From a checkpoint of a small transformer trained on Wikipedia.
Size: vocabulary 32768, 40.1M parameters.
Architecture: no biases in attention or MLP, tied embeddings.
Training: a variant of Muon for these matrices, 406M tokens, 6200 steps.
Each number is 128 + 24 x the weight over its row's rms, rounded and kept within 0 to 255. Layers, rows and columns count from 0. Numbers have three digits each. The size before them is the row's rms in percent of the matrix's.

# up: layer 2 MLP up, 768x576, rms 0.0633, rows 447-506, columns 144-215
# down: layer 2 MLP down (transposed), 768x576, rms 0.0732, rows 447-506, columns 144-215
# gate: layer 2 MLP gate, 768x576, rms 0.0618, rows 448-507, columns 144-215
up447 098:143107116146135140103121118144152126128117102116118150081126109131111111188114147129129150088120123146130086112100135115098100161164121143122144173115164123100134121131100146148107113087105126148165137115118158182104
down447 094:101139123112107132132106108107143138123126129117125113152107139148145143084127133119138143172118152133100111104144118173137153113071135127131104088162093103160129134108132112114140137142126109099098156101153104094132
gate448 097:143144095111155134128119143112124130123111134152086132131123137097113165131115119167114172092114120124146097128151145130101095116115122151137154121148149139100141093139105118084132066151138124172177122164159127131107
up448 101:096099125152117131132125087133126101143131125188105165173157157160092123118144170090124125113105108154085148127177090094107113139100090140110129125122129125126106132116115073159103086178126101123136140112147138099161
down448 101:157137108105113133101143159134129132089138155059114124114111151103134144123117094124151161115151120087132112130092164185134130120141128142114140129120143172121130112113136142110128149106141145138128110157109101166076
gate449 097:143136149145149178116116118098141139096066105104168095105143158138147110142137115125106141146164121126107146156099161141151143114160115135132169144138133083123158090127063136105127155184087157141177111158131108180139
up449 091:123110137147088130153152122144135111150184141164117159163134138151103151135111135147156096142116118116135125112140166089109108140131136127102132109131119141120116182132134103161127098065146110119104122097135112086134
down449 098:113132161141172173154159110127122109131105087115118092096127159132121093130196095147076155125176126134130097112097121140115129124153104135131135093153129114131117103109144125102140139160136129107175120132121107184154
gate450 103:133126098153094102104133158151155129113185206146130101153137122138137118134164123178150123113142124132110103127147110128153141119122161125147132136137127090107131163102095135113145150168128150124144141160132095098106
up450 093:145164096181105134077118144170114137121171182153139090096133156098138127109125090133107149166160124165140131116173124099159119121137154103164148128136106111097161165168088123097122144140143177070133111167146073090127
down450 101:130111158108159164149131122103140132140100092152138163123130127095114143142124111091125109101072137116134124153097117138151127153151146128119105126150145138184112094152150138162122103109122087147103176087108155200139
gate451 098:131128135089118141116146140105109100118101109134100118152138100140139130114129117133128142128115111140146155116127143114094141150114120139084119129125110111128079115124147109077102142102115136170153178105112116148128
up451 098:129136124120182120207167155136144175148119139099082141115135107148157086115102123134094164119148165148103117142124117132088148125086122107191102108108182105107138132132117131094130127083122082154136085150157142115145
down451 099:111175116138082118085063084129113123074131160152131098131063122124098119132140157127143121123106059095133124111148128158150104148143155129114111155099124101135095146112150132161129123104141147103147151152136149156128
gate452 094:103162107135178153120131131091146167104123106110115137129131136137118152160089094124137093174127085092116135115127134164107114083147149113128095064116128102147142111155152091130097107153123122138146138143068143111124
up452 101:103155096113129113116141060111160116125135147159126127158119152103112156153083153156087063133150142093109116113098154124112129148119137127122120124083104149153138109137137147123132077142139122110173099102144115112094
down452 099:151139177117117137119087201142087091106149125131132105105143106143163101101158108128155184118102156152129126112124121092148130122121097117125115150151126088121091125105135146086129170097145113122110108136124131120165
gate453 107:180147149129095094132132172104107135128131124135140173179096133081125152135139142083119117124074132136120134133144112148144150108158111154109156123143142163113166123112129149111129152189082105121108128116104083108137
up453 102:092155104156166147085132089074134111111120127105116084104128111143122116144118134180148120136118129100149104126116095117105097165107124127140099111125121100151106142146165141100104097095141149131142143152175148135132
down453 101:162103149142095142074108135127118149096089130090153155128108130109133110168140096130149118087145122132132126117149122139124142108129144133087093136169095179155129135108133129103125117130118135155091115130155117147135
gate454 107:152139118144155124143094119127159065102136115142090169077143090158171131149081148200083127146143160135142139160148162113131110176117077116118138161118125147156099065110146128144143122094159092124141161079116170164143
up454 090:101161119119101111112129131125114154181135121099151122166123132115100148116181125085193094118130085170099120097113098153127135121109168121123132127109124153091145193118120149171091139146159175140121115161153089099094
down454 099:121109142121110127183131120133171118071159112113123159085112096169186141150107141145107137150139144135130145138102131117116128140138094135148108107143125125173128113126140139123117150091206118164157187124117158152150
gate455 108:117165107134116127134153157105115127173149150125153116099129135128085122152109128135067141138117154146098142155162157127097136154169174119113166149101138182103161158126142087158155094133080096122136120154136138071105
up455 107:142133154122142145113150144108140162150179144163087146104146121136135124116170089126121128166142106137162124135156095150136117104137137151139115102121114145138152091159149147110112150129160130186135082124110133138144
down455 103:097138093106169130148131136120108121111115140175130099169123129155143139143098110132163102117123115102115144048074123095150121135111109170139114152130103109104089130082095141105092162112155109117134210139108119125111
gate456 091:123134129119148135120112127140118134105095140133123132114095130101087124150146134127127093162088120119113094128209114139116123139139106110129148109137106155121106149167155116132081154117120106134091143142123162074099
up456 100:149148120136128146106120131138140140137124135096173133132165140146145171133137134093099118107105130164130080148150114152107127145182133090157116073159152162150162109126105121117112170133161094158082167131130155062147
down456 094:162107123122121113182118138081155116140168141152097112113144119149155144148109145148123157119142112136133164075104134133157115146086118155093109162119150112111100137126141144158153119135110181112156101142138126174127
gate457 099:141118110121111139132171077116132128143105140158094097078124107090159163115110161114101137133088110110097126127133146107082111121157130121168109139102090107122122111158130111099108196152134106140118145131136165119134
up457 096:124160097085136126147163102140130128111140148142095106136158095091165183130092135102108154130115110078088111156126107148114129116123147095176087147117120097105134115144120105109121176108121094140127102147140140082090
down457 099:094108145161138106142113138118122148135134100109114167104156135178081105140141098144138141113112133145167117116102132082126131141121069131113132124137158161159079114080137147157091101100126131084164151123125108169152
gate458 095:122119147119093133124105129150123154139139098102151134113132149077137144114174119119141101096173085123123116093154091109138179087122139122159108114143138167140133143108127113143131104150140172112139144078146132130056
up458 101:176174118110143135162108149100135124144170144158165114104114153174139151161133096132128138147137132117112100145099102139088149113121144134132096153146093145171124121137112130094144104101140182123158155113136134131170
down458 099:131096096142125099089179099187116148094120103093109125149135098101113094105130167127101124089126129130148143106138123130143059145120127089118119145101143101086162093132161098152119130145133116121066121128134113119119
gate459 105:131136107164130111165100122121145139167126153130083092075137134170113112127129113151112128096192139152093119160122154112120113096063082141130140108090121146164145119101069110109112114126171116147086097119129123116149
up459 105:081120111127099121152098089086129203156134105143059102119157091125130063149124113101111100115122130176107113140143105112097098173106109128146160113113133123107122079153105115133144132183116078127097132127151115129127
down459 100:156138135131171138110160166153122068127090144118160154138081183117165197141119168079156136122075153110136130117142117146089153096147145116112123133140150111144149170092116160132122111112112187106135081119119136129152
gate460 112:134132117132131148112143156101195159115129128120106112125128127134048106121125140125127123110107115130129141115116141144114151112105107130119137086114112121103126107177149084148149139131161156103120128153083175147114
up460 109:121161139099131102138148096165118122111135100118143148132103054127155129143116149137168092120089130091112114105149114116108104118138113124144094148131129145155107117114116148123142138103143096104134127113161179120095
down460 102:156131179116141129129119141132104144146115145164105078143142128188144102129172122150142104139146133104172120151118143121095147151180120099107149132151119102148160132160110100115116130127105121137089143134109095153149
gate461 095:104121144129147119132154117137115133147090107144135128125113116115122124146204085140111111142155083148135160127165131130153092095116111167104168148138140122095102143163125147126154113132096120149080163135121136123111
up461 103:112136116120118087134112113141139084144140145173132106149129142101117110132133106131120137139118122093167155133114101088132154164108114125106139110145161143110126134122147179135091107132118121106128184163094112153123
down461 099:162104161134109120126179153157136170148148124089127146073147157132140128147153102161141129117141150148106148156110120146130111092151153131135088128080167142163148128125144112155122122133109123137173091155199149149148
gate462 099:182121143150157151104131131137167138077091142097109160147142145109102124116081138111147112178136174088144117144109093148099132125141105173130150119151139176117101096126098117125113143132085118165139105135115124144125
up462 098:134141154167106172106101145164171117152067110108089139110127134125131123051062132128172146098140177075125112100101152123137147143108178139094118146123137162128114100094126114103113114110134109164135124128127162150117
down462 095:110108101121115065159145148129075157111183129153164104126091096137174165157185112113113133130086088163114119135165102110144097092139088121130137113095135068118138162140143145147127148128152129072090140097154113129136
gate463 107:147163159175087118123105129108152151120174135094139146109122155143076109134110093102154112116118122138160095127160110107154127128150084136155134157115128160149121078149108100143111123150115130097187136163134160101119
up463 090:131130079098154164101176133151131109137080155153123156178118076137161143100125184139096139138147169139117111138104158190110122163125174107118098098140122101115118162127182137125112129113145128136080096094089100132121
down463 101:145143164167103130121154109123145118127164140099135117119119172130073129133119105117145130126141081137163107154181083106149139089103056131106125135129125136142144127143109116115151148170101133108173177157109138097110
gate464 100:174087112147144114111103151121134142122104107157171140162106138109190121144146145125087131120158091102128122116129138126133108094138164118200151136108102153126114115156127111173129122141126097125124133108147139128135
up464 097:110143160172101118128141147101101117135127132119129146100127089135147109109105136076085140143117109131174142106133100122121132100180117151080096155113154109109147143092133107121122134139078143113139113147115102126153
down464 099:129116073117162120142157138133119154174130143112145143139134150148131145127140120120157144125142107146163139127168133109131107144116178138140155162147149129128142106135115155134122102105164130140121133125141138115122
gate465 098:146121161131128127176149101148125135102161148116091161097126128124162139196091145171120139122099128119109180069158101117122125103113162085142129160139172105135128156157146097107126117128198090100150159152178130128137
up465 103:139129121115119133097121173166186126134127150120114110170139098155120140106156110091122132129160125117202126186125168133156150141109092163152122112129107145167131081122098135121146138145111132164106105131085137124155
down465 105:126123124135107117183136092118073130108120098152156141079087158132121142175076143160143105105113152132084158071160126132119104121099157078100118139150146101141110139148157104141124115113158113113138122135173119155123
gate466 100:161141090146130144119117151141126133103151128128094169127125160121114140112140139099129097154134109084144141115124112112126150079111122156122146072149140104158151142101134140126106111122101152130125105136090126101186
up466 093:168151086139130145129108162112152151128141150123100146115115148116130119115139125092127128124122132085132111117090118129159155115104109142159136100151137080161133125114146160134114109138088135115119119123141098099149
down466 093:129140156074130118124105146156126107150132161160143125162136121150123097121090137122097145102125118152131101112085127116130119168101109153110112153120106112105140134120100086081148145161105140117151125097130119137067
gate467 105:185138114172109109096139135096133124094138137114110141118125102145141141081140114152112139093109109141119109123138112104141114104160156143113145128085142136154098127143108120123169133138098125142143122115096127100100
up467 095:109113148118112144113107076145163123159091132108092101158114132095143137168113151121106111162130134110146158110123123118101130155105119135153127139127129133103160169113156143122120109136130102113094077128157124149122
down467 101:159100140141132102099169110102077092140169166140125142136109103151135106097161094144117107125107100145129130146132144082148124109184120129124128128110161169158113126140127141116176131122109130160137111104132148096134
gate468 102:075105105162146079107144152134124158155144144130156132148144101143126117140118146089141179139116163180134121121129066129144137169163145171125108137157171091116125120122111097140120138105095113137169085134134130156128
up468 096:194165134107123131145129150175085148124095147126137124073131144122099104147123082123148149095095151101145116085084115100134116122140129109142154137132127145133160107204113114122130118111101111129090132119132148099145
down468 099:080151114132167101132143120149147155140153125146105145100109132149088158090170107100123133105109132129120126120155125108138126126108110129138104146118119106132170115107158083135150123125151104117137083157117120146124
gate469 098:153108200116100135144105107094144136113120154149143139098082118139128131145173134057150107172119111121133104152133096148078146112134111125136127105143116166155133105110122133126149106141125132160126155110151105108126
up469 099:118116170103116160134097176119125123113145155114115098164119086144138109158108135098119162166117156123099151093107104172137133095129139149113143120163135137116136110176124132119102111121126147148136171134109108133087
down469 092:128134106150147070123178101152120127160134100117136136109168178104094153120159108182149130069141119130177109128144138096118083131127106087146107112122107147147112132101129128132144132102106124126120104121147150148157
gate470 097:143106171161094100132102128138115157122133106129133077118133142191180107107196105172156137078102085101108111113103111079163084137121154148123153124172132116106108115137159096094118139099176160139120098150136130144126
up470 103:099125079119134140123154129148129134119116153165104116144097103076103116155089102072111136152081127132134146167098104182128183113131124151147158126112138106111147106102116130087127127111085123118123163109133121119083
down470 093:121137168123129099115154111124110134114149096074156098111143155190171141097183142181139138083140115096120129115106121137168100166129142090121114120150105129089136129128159101149131132144190158132152105093127104142150
gate471 099:102186102113143122137137081151160127113139189140127132115173187192125158138144104117091134134162159144138135128119167149132160147130111142121131120137113152133139138124111166125111143123139103102137098130098147158129
up471 103:107150174143135096120139120126095141117142122086118164124129134143156123134115150131105137122121149111139128129058190118124121146172183106149118126155142126159158131129129135130133103142101135140123088121125155138098
down471 101:153112093114124176134083111154136103147134143142146095149127149130117151140137111152175073134145123110142155145178084121132095118094072123128112135129078112109099101123149140127139140100148150142147115139113134125156
gate472 102:109127119112124116118143139161141123117144105098125144115076126119128103098132112125092150147094163153114146153164139101085158130164117133192124120101145067125100092116157148116164134107158146089134123136064130131128
up472 108:124140099139130096118153100103135151159122097105087145136135125119133136169098146161161127146081140104128156097136129102130126108129112131128126154128125129138101121158160141112147126089143116068169136134130134130170
down472 101:119128103159095152125129162118090140085104107139137132120152103102157099116141112140157111068137142122114107125132143148156126132131163142118133112163150087134103134116122093122131146113126082128111128174133137105092
gate473 105:114125146133132149153141112158137112108079163134116106123134131116144101110099118168158118122135131126107162120093119122117118158106100098126135152149131155142150130143124121136128105110114148129121115144150130130115
up473 099:130162152116117099102101149108112094144160148113129140158105158155111159120141095137143113125096163129135127119152158120102135140086138115134130112107136111121091123134139156141089120115195123102127161135144141104109
down473 100:141114098118167142142142113109114110111098106149096131125138127138141115161095162117159138149118108114120149110133128099156155175126123121192130131134142122151153113144119110111127118136076119114120144173137118135124
gate474 103:155144125133122107141120107148146161136078154161156109100146150145150146109108107136111091081100115128142149105113109102129103142138112145187101127088166135118184109092132119132119094146174135170195154187156146135117
up474 099:160133116052129094122115154131159121137102126133136128153112116141105083149154155141117093142149156099117103114150139121109166150141091094099102113136130095129146185143147132144144154092157131143145123117084156166142
down474 097:123142126175183123148142134116077181115139124138156096081145118146144149135129093116165163113141077152126154166096110117153071142122159155171162145136131156141109096141144121159113103135127126126146129124173121104110
gate475 103:133116158120117106121117141116072098121145109156129144121133109132076080152095109139160108131189135149092124100174112161115161165132128086165105131122120095159135134128133139144145134099156131117117122124118153144117
up475 099:140202138117111152141183122157153140086072148096137149110116118141149109153131150109146131152115127151116177124075165120177102103152137125116147110133117134144150122118130116100107109120092093104182123161131080103151
down475 102:126140133074081132149126121154087113124118138126072096127159158118151131118113074160127122103130127128155112106145133136126166178157123140105148172116126096096136173106107102100166095104136123127136133137143169122130
gate476 097:104166155100130127139089110143105132162094084090101138116156089143125137140141078077124118113139142115133149085105125090163139142152134153116121135120100142110110094169095140132105119118136135114100154166133115125149
up476 105:157123128110148137104166099120109129110103140128099145115152136082107158139142146152128109109120129121133130105108122147124125080157090165068148100130115095164132144078117109115133119155160158127095082121165060140114
down476 103:123100159124118120149120182144141134142141104135169095134096121152179115118097082122119128161126140164149120153130118101154116147094156098194109177126156139102117115179120117111096151115113120085150146104083160120151
gate477 103:109096127119165139173155134140130120097119148120156139112118121101162126149116165130160120112168117129113103138151133157116136085139109145117094105107135112140108154120152113122136147118137111133109135107106129142150
up477 101:173117152123126116095101152124144132136122122114128126124138157118093142131170146103122101134078118149078142167154137140089112111167101150080135132131132121122113161153109128146131146148107154164101137099121098138125
down477 105:113152092178150071102124113119101139127141141143107138119120105125134143125123131116106107128130114145105125109122142121109122168118124146159137128102153165132149109102131116111120090082138117126133154136158143125117
gate478 096:126161117161123128123131145144139135131150089124102141079126135115173146106156065140113164120145166131145142101120090088160113112138084155098106131166132152157116144143046082142138121110116127136135117119125104072143
up478 099:147095149099128098114149152120089127134098129148126094116103122154093086133086151119082156109140161083101123125134150174096138102142146103154110129131117134164163113099190121116125164145120145122092119119135140181126
down478 097:131150136173148122156109115151144135131136103162148139120107101132156152124150118116166122127108129125144140119116093105159101172071124130109138130168136115094093180148086100127146064147140077126129120163097160098149
gate479 109:162145139184088112149116129166144138105141122062143138144139136076120150170110149108124159093114135121119143105117176135124137149144125167112115168131097088124137136167157185106160120122138106183179079144153110172134
up479 100:146139146166091133150108125121129130106109123083128147225154139106082165153140116167128156129101122110106132113115116134118131152156131127118116130155084126114106139193177140122175143120118147196152085141115156143144
down479 099:115098170095151131105161132130101139126151162151130123096125114144144119139123135089103135098184195145154145157131120144114101115122081116145136156117152147125155081112113119067119111118119119077115153141138125135175
gate480 100:115111101130156089097121114161115169152114205125104137131115119142112139122136124108099123121105125118140108133114118090094127159112120104112068081097148128126118146128129094131101119141100120099177143125141118185131
up480 101:117150113085121124112140133110152149128148137095107109117137100123076149130149127138124119095107121113143117137099138113105162079129104118082101107097163136133142122144137120134116122141108096137213141140155104127145
down480 104:119129150147132172167130113121152083120151100106138158110092150141174108137102140135133129158151116132130157114142122136127100137118170109164152125176107137116130123093126128107136102110128119131065113150134132097113
gate481 104:125117131121113141094115137122129140155156120104123121148104139119042141137152085078124143115144136155114123132142133131135114125119117164124144132102148162137129105124143162092126140165112122128114109145101177131150
up481 102:133104087106127125135107087133143179082098125101102157154138190058134120139139112116133122109144088147173107126145125137169098094082113127104144126154118145156117093136158156117134121161095117129126119117100146111126
down481 101:109169143131155114107094166116123117137123093164115104131142097132149140146105117137138123088089152159094141133155180097112097148127115121171079162072109154114150130117116118127109161139156090192118126115140111083141
gate482 099:111110141172134139159124102138100113135129155083122169119107131132119143127106140138126108090151188140096138117098139128127114133128117112134138155125114172145103095143085145160079147140128080125122128125147128131175
up482 098:103127108150138160138152097169132119122128131094161168123126107119112118138120093128139147124161176130112128157115086146174129099077139120128142129131080149144113084152098062161100108156127110120132104169139118145167
down482 101:171115144093134095121127170124125105145133156149109100168143143141152169135149167129139131146098119123137128147124131127092134134127132134150129140140114081139141131121152191076146120096152144153142168097127148130069
gate483 095:137156137097153162098118138102112155132159141124129105119133096110136114122134124118153140135144133187127153145147135125093130140162100153122135114158144167110104140151135156094093149137143135142118122133139113097143
up483 093:107155121147135093133123123127126091145119104201092135171157089104112098163111148127147128096121116126113108123123164127092130128108147125128169091112131116167120107123118083151091139140151086144142164120095091155166
down483 097:147118130073112099110113122141139163139165143114164112101150150094116116139140122159147081120189099126184176126146110121131110170119093130135077146158144130080105116121108142111133110147132174151137085132147127115107
gate484 096:109129088112140105112148119127176160178129090125107120147127080084127140105203150125131073137165150131141152138100108183108092179090160102128119124141122108143110098197162136114120135170135155123135163093135124118128
up484 100:162136094102086139154124153129112134164136151105136084081095150095109168098157139167107107114111135119143079141129120142159114101100142120120102134104140151134120124138126109116152131120104132161120166147142109132119
down484 094:107122139143129143161117113185154107147123106153173124143149126139132093144125129140161172137161144139123163130111088111062176128144114130124149144161150114142095127140156137131108122110125152131167098115131173124143
gate485 106:120108113098128126154130117114110130115168135178128089134104129073115117157143147129113084184125148137162169145119170169139144124147144107140127131135154127139158101181141121102153127176167133119134107112123136141055
up485 105:102142122125144104147143131118145099138141118126121119129105167117110130098124154173129111158098151105095122116139097085097139101114126116090140166120180102149116135092175103136149133081142144144132147139116117117099
down485 103:137112137135160090135122154096153117053131151134150104106117116136134158148108109109140146118117090125102077111132177171083130127148117128099120121126099118098098121142124115154107155127127144125110128071145102108133
gate486 097:147149175136123102108145165103127150140128105125103138118151114140139104108124125121122119117095145115126127120096153140153140130167104131125134133142146146129094109130140118151184127138085116120146151082174169135130
up486 103:167109169079124137088146134101145123135112133092108154100129128108173105115151102133120123153091168118134118141125109077122153062157085125125155134116111060133091131125095156094159129116099123126169127101120139129138
down486 104:122126137150118143198123138134095126115147156138121097163157140124093166123097118126138137071181081147157142122139138150149097164094152110115119142124143175129125087119140120167096164151157139097118116161133102132142
gate487 105:093171145138133101154156136107166126131136141089132126158142134154086131108125129159145153104112122101101163156154097146129117132171091124145111128069126117172119089102132172100124143121126167178129183150118155140111
up487 092:141101108139136131140141103158135122148092119170123106082124113114156119149169153084115122132130132155161134101123183100118159094132157129134134150156145129103159159135138092111132154171118111100087106083140138103137
down487 100:100180106127114113180121117147149121130136125097108131175106115167099150121134142147185140102158142091057146132144125110076104131127113148113091155154141102154107098086153165133105134104159137164154143159127144116110
gate488 108:136106164115093114143101142161148154136115126109122133126084163146114124119158189096084123131149146122145135144079158107150132076132106131158106099159102139125142091153098091095146074133101146123127105138100095122122
up488 105:140111133139117131116077157117131107128140137091129097106105127122125132127157194104120156132087124115116116139148138164113112111121116147132131089158118163120125127146144085070164104150132140103133121124123122134139
down488 104:116117159118136097128134085113118108141107148154117135139184121117139167145102085150138135126109123119168111115159118142105136173112117126113147164101120136131132154126120158156108180157161127108142116161127148143143
gate489 094:110101131114183151122139152133104111086115158164109133104138098129131104090086161103128151155129126109147096084167111128121089129132142099151168128112104113102126148076097114138129147117077137159124147148113194132162
up489 104:097111117148126119120119129156119089106153140133087112158125098099150101149061139101114101165134159129152125129128137145070144134166079163109139095123155102096136157119136083138119123101116123155137091134133100169146
down489 099:127169119116123115153131140114148156129119100109145149161126162146086161127164082125099158095140112108104182119119117095165145152101158122095115145151119139181142122161151151110121116162155151104089147119131146075128
gate490 095:159122155111149116091153097089143143152136134113102097128108156157092117154142107145125144103102133152118097108052134141131113153126088115104142095116129103107155129141124115069133101169190128110097128084145150101151
up490 096:125141150115138156133119119121130126144141092124082145141126130115126111095109135155084105146104141157165166099100138122121125106106134129144135137115149131115117112092161099111132143158175108102139149121135142125118
down490 099:114113125141123161095150127157141117086166129167116115098141125133175150149167105113107120138155143108129112133129123107135099099172093143139118111128119135144128153177095137144077134116084153125097119135147115182168
gate491 093:140114161146147127130133150105157141101085122157138170138097132079143145126146120163093129099201125122142157134135154093117154085126120073097131109132103162143103114143105109143160144132130161130139122159161167087099
up491 106:145095180147135146106159117101113140148123146100148090092102063165119131117091144151146137068110135150116134109099098115127088166113132153101112130133116154138131117159123105122139119118162119145102138095104145117115
down491 103:117158090128124097145117104153114125121138128121122145158157178082132148131163115104137100153151126105134128145173112181120152097166113103145147108114110103104144172116126139149095130133103153083162098166127088135131
gate492 088:151159112157125149129144145120144139111100164102100147140123179118136151080140123130064126127130104137104154120144130102104133103142106129133120155104144110120145085123133130129130159135162143125157105139111131143116
up492 106:133117126123110162107091104141150094147168170149108106118163135118182098187172102098113122084117102130090146137105122117119130145153131109103113138106124143144102149098117140106135087090137157114116115079145122146164
down492 099:135143099123113137126138163111103153121143124099113172126091095141070163111108151159096151159122112130145093123141134142128136121113113152119159094131138087107145100142145141114112140154129093132144125179106130120096
gate493 095:093104103131104157138147101133143132127146151114128130113163175096154139105103159109177145150107113136117130141115129124125126123161088117113130125099175095083083077155123076128143131111139124109136166179082094166119
up493 103:126089165142117162136124120120140135115125133157133133097114151132098175110128141175143112166127092152117168075161142131107123125139143121112127194144085083136125116118145131153138111102163119125150118124109113142144
down493 095:074181104122127134107144092183142090111121112088073150117143097107121108160118133096132121090160146124139121154106111173154146133134082131114135083097154147114132135100143116130107130138111131138116145120148166109107
gate494 104:140094100141160093104118106111151108144144123157119118132130165121128139135178106133126153127170155154113150105186149147132127127127147110126112167111125133127107112153105156120153137127155123124125147115081121171164
up494 100:132120103177153123126107136133101103149104111117131091106129128109178106163151071132154180090168120093117155172141133104129141106150120148090134077109147099097114153099114117107114146136108128115170159104092143133152
down494 101:142133138112113134125109163124084168128138140156139124133098119124126104108054148122101117147128090126097099146099133149115108155100111122129121138133104123103178122150167136162139119063145160143131098130146117151145
gate495 105:143093157099150086141126097125140150160152137093136130123090185131103154117136138133117125101155172129169161094131148149121106108140121150137119146126140188120159140121175107155120156109122119134082128145131150127151
up495 097:131108140106164082143151143160102140177153127120157147118127136138127103129156143130121120129137132117148153065119184140118100106113128129122152113141143196105116102148153140120088162132101110132081145144163120124121
down495 096:145135194151107125145133152133107103114132162139097149126133109148116110164094115137172127131099124118107092092187123114147163161137162099097093152139111128107147148144086088088155107125169146174139119132108126095165
gate496 094:102104110132135128177111125128131146122123179161092174108119150122114125079142117140124124125134091111111126132142122124147150123094123123102131123146133151111113114140165160131101120148133182116135127154136099134111
up496 100:136102114126124065107120067131113157113117177164135142130122132141152152117091059111121149135146107118134163091146138104170108089125131138128095137144104133142138088131100147113144134123146129109097103105122140133169
down496 096:139143161129098122131121170102127085174112093139101086153148134122098099146164173168139127123141192132126093169113122156118119127128096136139152129101131106121121144149144113120136128125106095117134129145146115135104
gate497 104:107155149157119132144142125124143116121152106152114141193098168125154143170115154067157150134142137140098148120119088105159104131093147131160138155140126130144140107128113148150102189178073093147115147154118111125147
up497 095:137124087100109132170132129139141160104114138122169131121146097100138161135138103175106158102124150144143122136110147167139134107114121151146118121145126150123119133107126122136107071098144185126172106128151158125110
down497 104:121116145154142152090116150094100096119140125135134148195114129125147145138096169113123136147160106119081131111094116102138135171122103115127105117139091135156139130142129129163131169158130096110122154139106122124132
gate498 102:132104142150156098113120098113121125178173131136151136129085121132097089107148138098146144153095155117116130139121140149139149113129125144135127121119130168103106136101108138142117108123154163132108115089117119133103
up498 098:121124148125141099123172101166118115129130125063132168160123125166127118163139114171143123119099166108123182134132142142136113121130081127157121124092129120101087143138103152128151168101121155155122141105148132150147
down498 101:148103124144128103120158132140156126160144180130124175138115139154138127093125156101107142157087140129123089134139131121111161094077141186132163117098092187130150108139135084142123088122156143165132130129085119160118
gate499 087:124124132130155160147160093135173114084166112148074126104109131140119130155100121168164111112108188150141137143147148147102141131116154140101109138110125104145119082121133116094164168118169125106083102066128108122135
up499 103:121140149167100097103130091092096129139081152128138112134142101131175145130131149098142118111124143155164114103115124131152145111116158105158123118108112108163156125184138142116117137130130101128111153146167127119095
down499 091:125099125103128162120098151150133130123185108094112141149104135125091138142118127145099148133144116123121140167154131138123085137115120126087158152163121127132083125060109132181143130147130157106145097094084129146140
gate500 099:147104137132125154150116176104098108123154101082119165140136112110111132121148096141180118102125137126133152160115108083123121164122168163123163126123104131124144168159120130110169126132094111143146156132115129114106
up500 106:125161092089112073119125124121134122096167108141124134120136119111127110118131139159121116177104085147151095113143112158087142127123123092118115123082131147139124164176097116104092125172137149162169133128142069161141
down500 103:119099114132142125095132114134143142162138126122128126096140160129108147152129107107077120114137168111075149142113132116180118142149105159170115158101126112157141080139129168173151135107099132098096145119130162105094
gate501 103:161127150148157114176083114097100133082133168101147121141133101127118121136116085130135191122122122135053082169113108125137107130097129151130153161119113132105128144075108135143150134093137090150095173123108148123082
up501 104:103124085134153110148140067090135144117134116133143110116128163157152136151110122134165112128136163136105093131102114116097123089101117098124134127146137111119110103157121129109102145141110133106082137129135152099136
down501 104:139124121158125158153129132132126141113109120090169126120098108153120093128155095110114138154137101085113141165120149152166110158146104141119115131128149119148136137078129144125156133097112094131137111149104116133115
gate502 090:105153123106142119108137114115113116083124109132113178124137137129130167133138124101131105158099135134111138120170125117125140153133100143141148117119145176136128140156093148100102127140114090132114145124105128141120
up502 111:125170093079138134114133153120121143110151118111162130135165159127114172131147118132145131125123145164107115153148140128123166152159121126162114142121091130148136112142122132103090085156153138146120146096104099151144
down502 104:134084164161124175148123103136114129158112133158117105116072131117107094136141128115121154127124124092167100108111131133123093095135140134063119107128157122112122162126133121142091167117113117128115114157141150129088
gate503 101:150165140129110089112137123158128129090139102118148114149090128095159136091140135109097108148132140144136122159144120110134137114134142095119128113127158147194175152080127110159141139101144097195154078091144156111116
up503 094:155118161154141158088115162099108152107115111142088128113168137140092112177064139142125145123106105066128160124137109158112144151149157119136106123104111151128121125163104121126130151153131172096153134110173139121125
down503 101:138138101098123106140112113178074094162155150090158117111087132148184136111130176085136114121127150157145109110116156102152121123134128152121159107123137124157167130087164104150109120106163084175111083103074140135150
gate504 089:135141134100169137103106147124146117073113121107071106127137120107140163081153101161120122097095098173108142159080133165113119095169151145155143139108118143157144090181107134093146174119132124145087127145121111124145
up504 111:102118113085117123148094132124125109154093153138138136143155171100093137171083127105151129145146114146138138095183140137160117118128100092129103168134156093136124148148126131136118063149104140148166104107133127160106
down504 103:168135144130121159094140087135122130109156100097094097137122094155180097110183105159111123131114148169114115131090111118149129116123149143128155081105079168129140121129092132093126171110152148105096166135135128092144
gate505 103:105122146138150109110119117121125076146125160107127058153160134146127104151157144172138133126123126113126093123094114138165125150098126110122163115070091100102109139138184118139117131090116137115132150142143178137143
up505 099:159107109124178110134096083144120091155143131108105138161159126147099105137149142157111128143114116157147134108132142097165164135116131132124153083123120157085128158130195139115077125123185145137137134119121164170129
down505 098:099160150101127133142091123142080135132120145162160150116156097098163130132156117095108133102142108110140056112141088120118137117109142130165093140167118101135093128095074148104166131155115099116111146126103082127109
gate506 105:129171120178124136121130119134114112153114089152131123120091105123154124143148094123137113117129089146164137133126169162124086081084090081140155133163124121156114109118106133122149134150131141169104107123187105170124
up506 100:109155104155159087184173146148081123119149092178152150126136074086145108141161107096153135118105127106118154144111125144114120070088089103124155154186147091156117103151137148083161152110118138170117135140181104177128
down506 105:106096124120140136090114125142135143095120159092123126121129131134113138090087131149106114103150141158138100093094132105112137139161152158144094090117090161156150156138130158117110132153139128130152146162106154107128
gate507 102:143144101140094104167119150146174129140115089110144102153104130137194079125133127151081079101098115074125119112137157140135141150110131130128150118138154151136147120188155105100093152119112154181153127145125131184120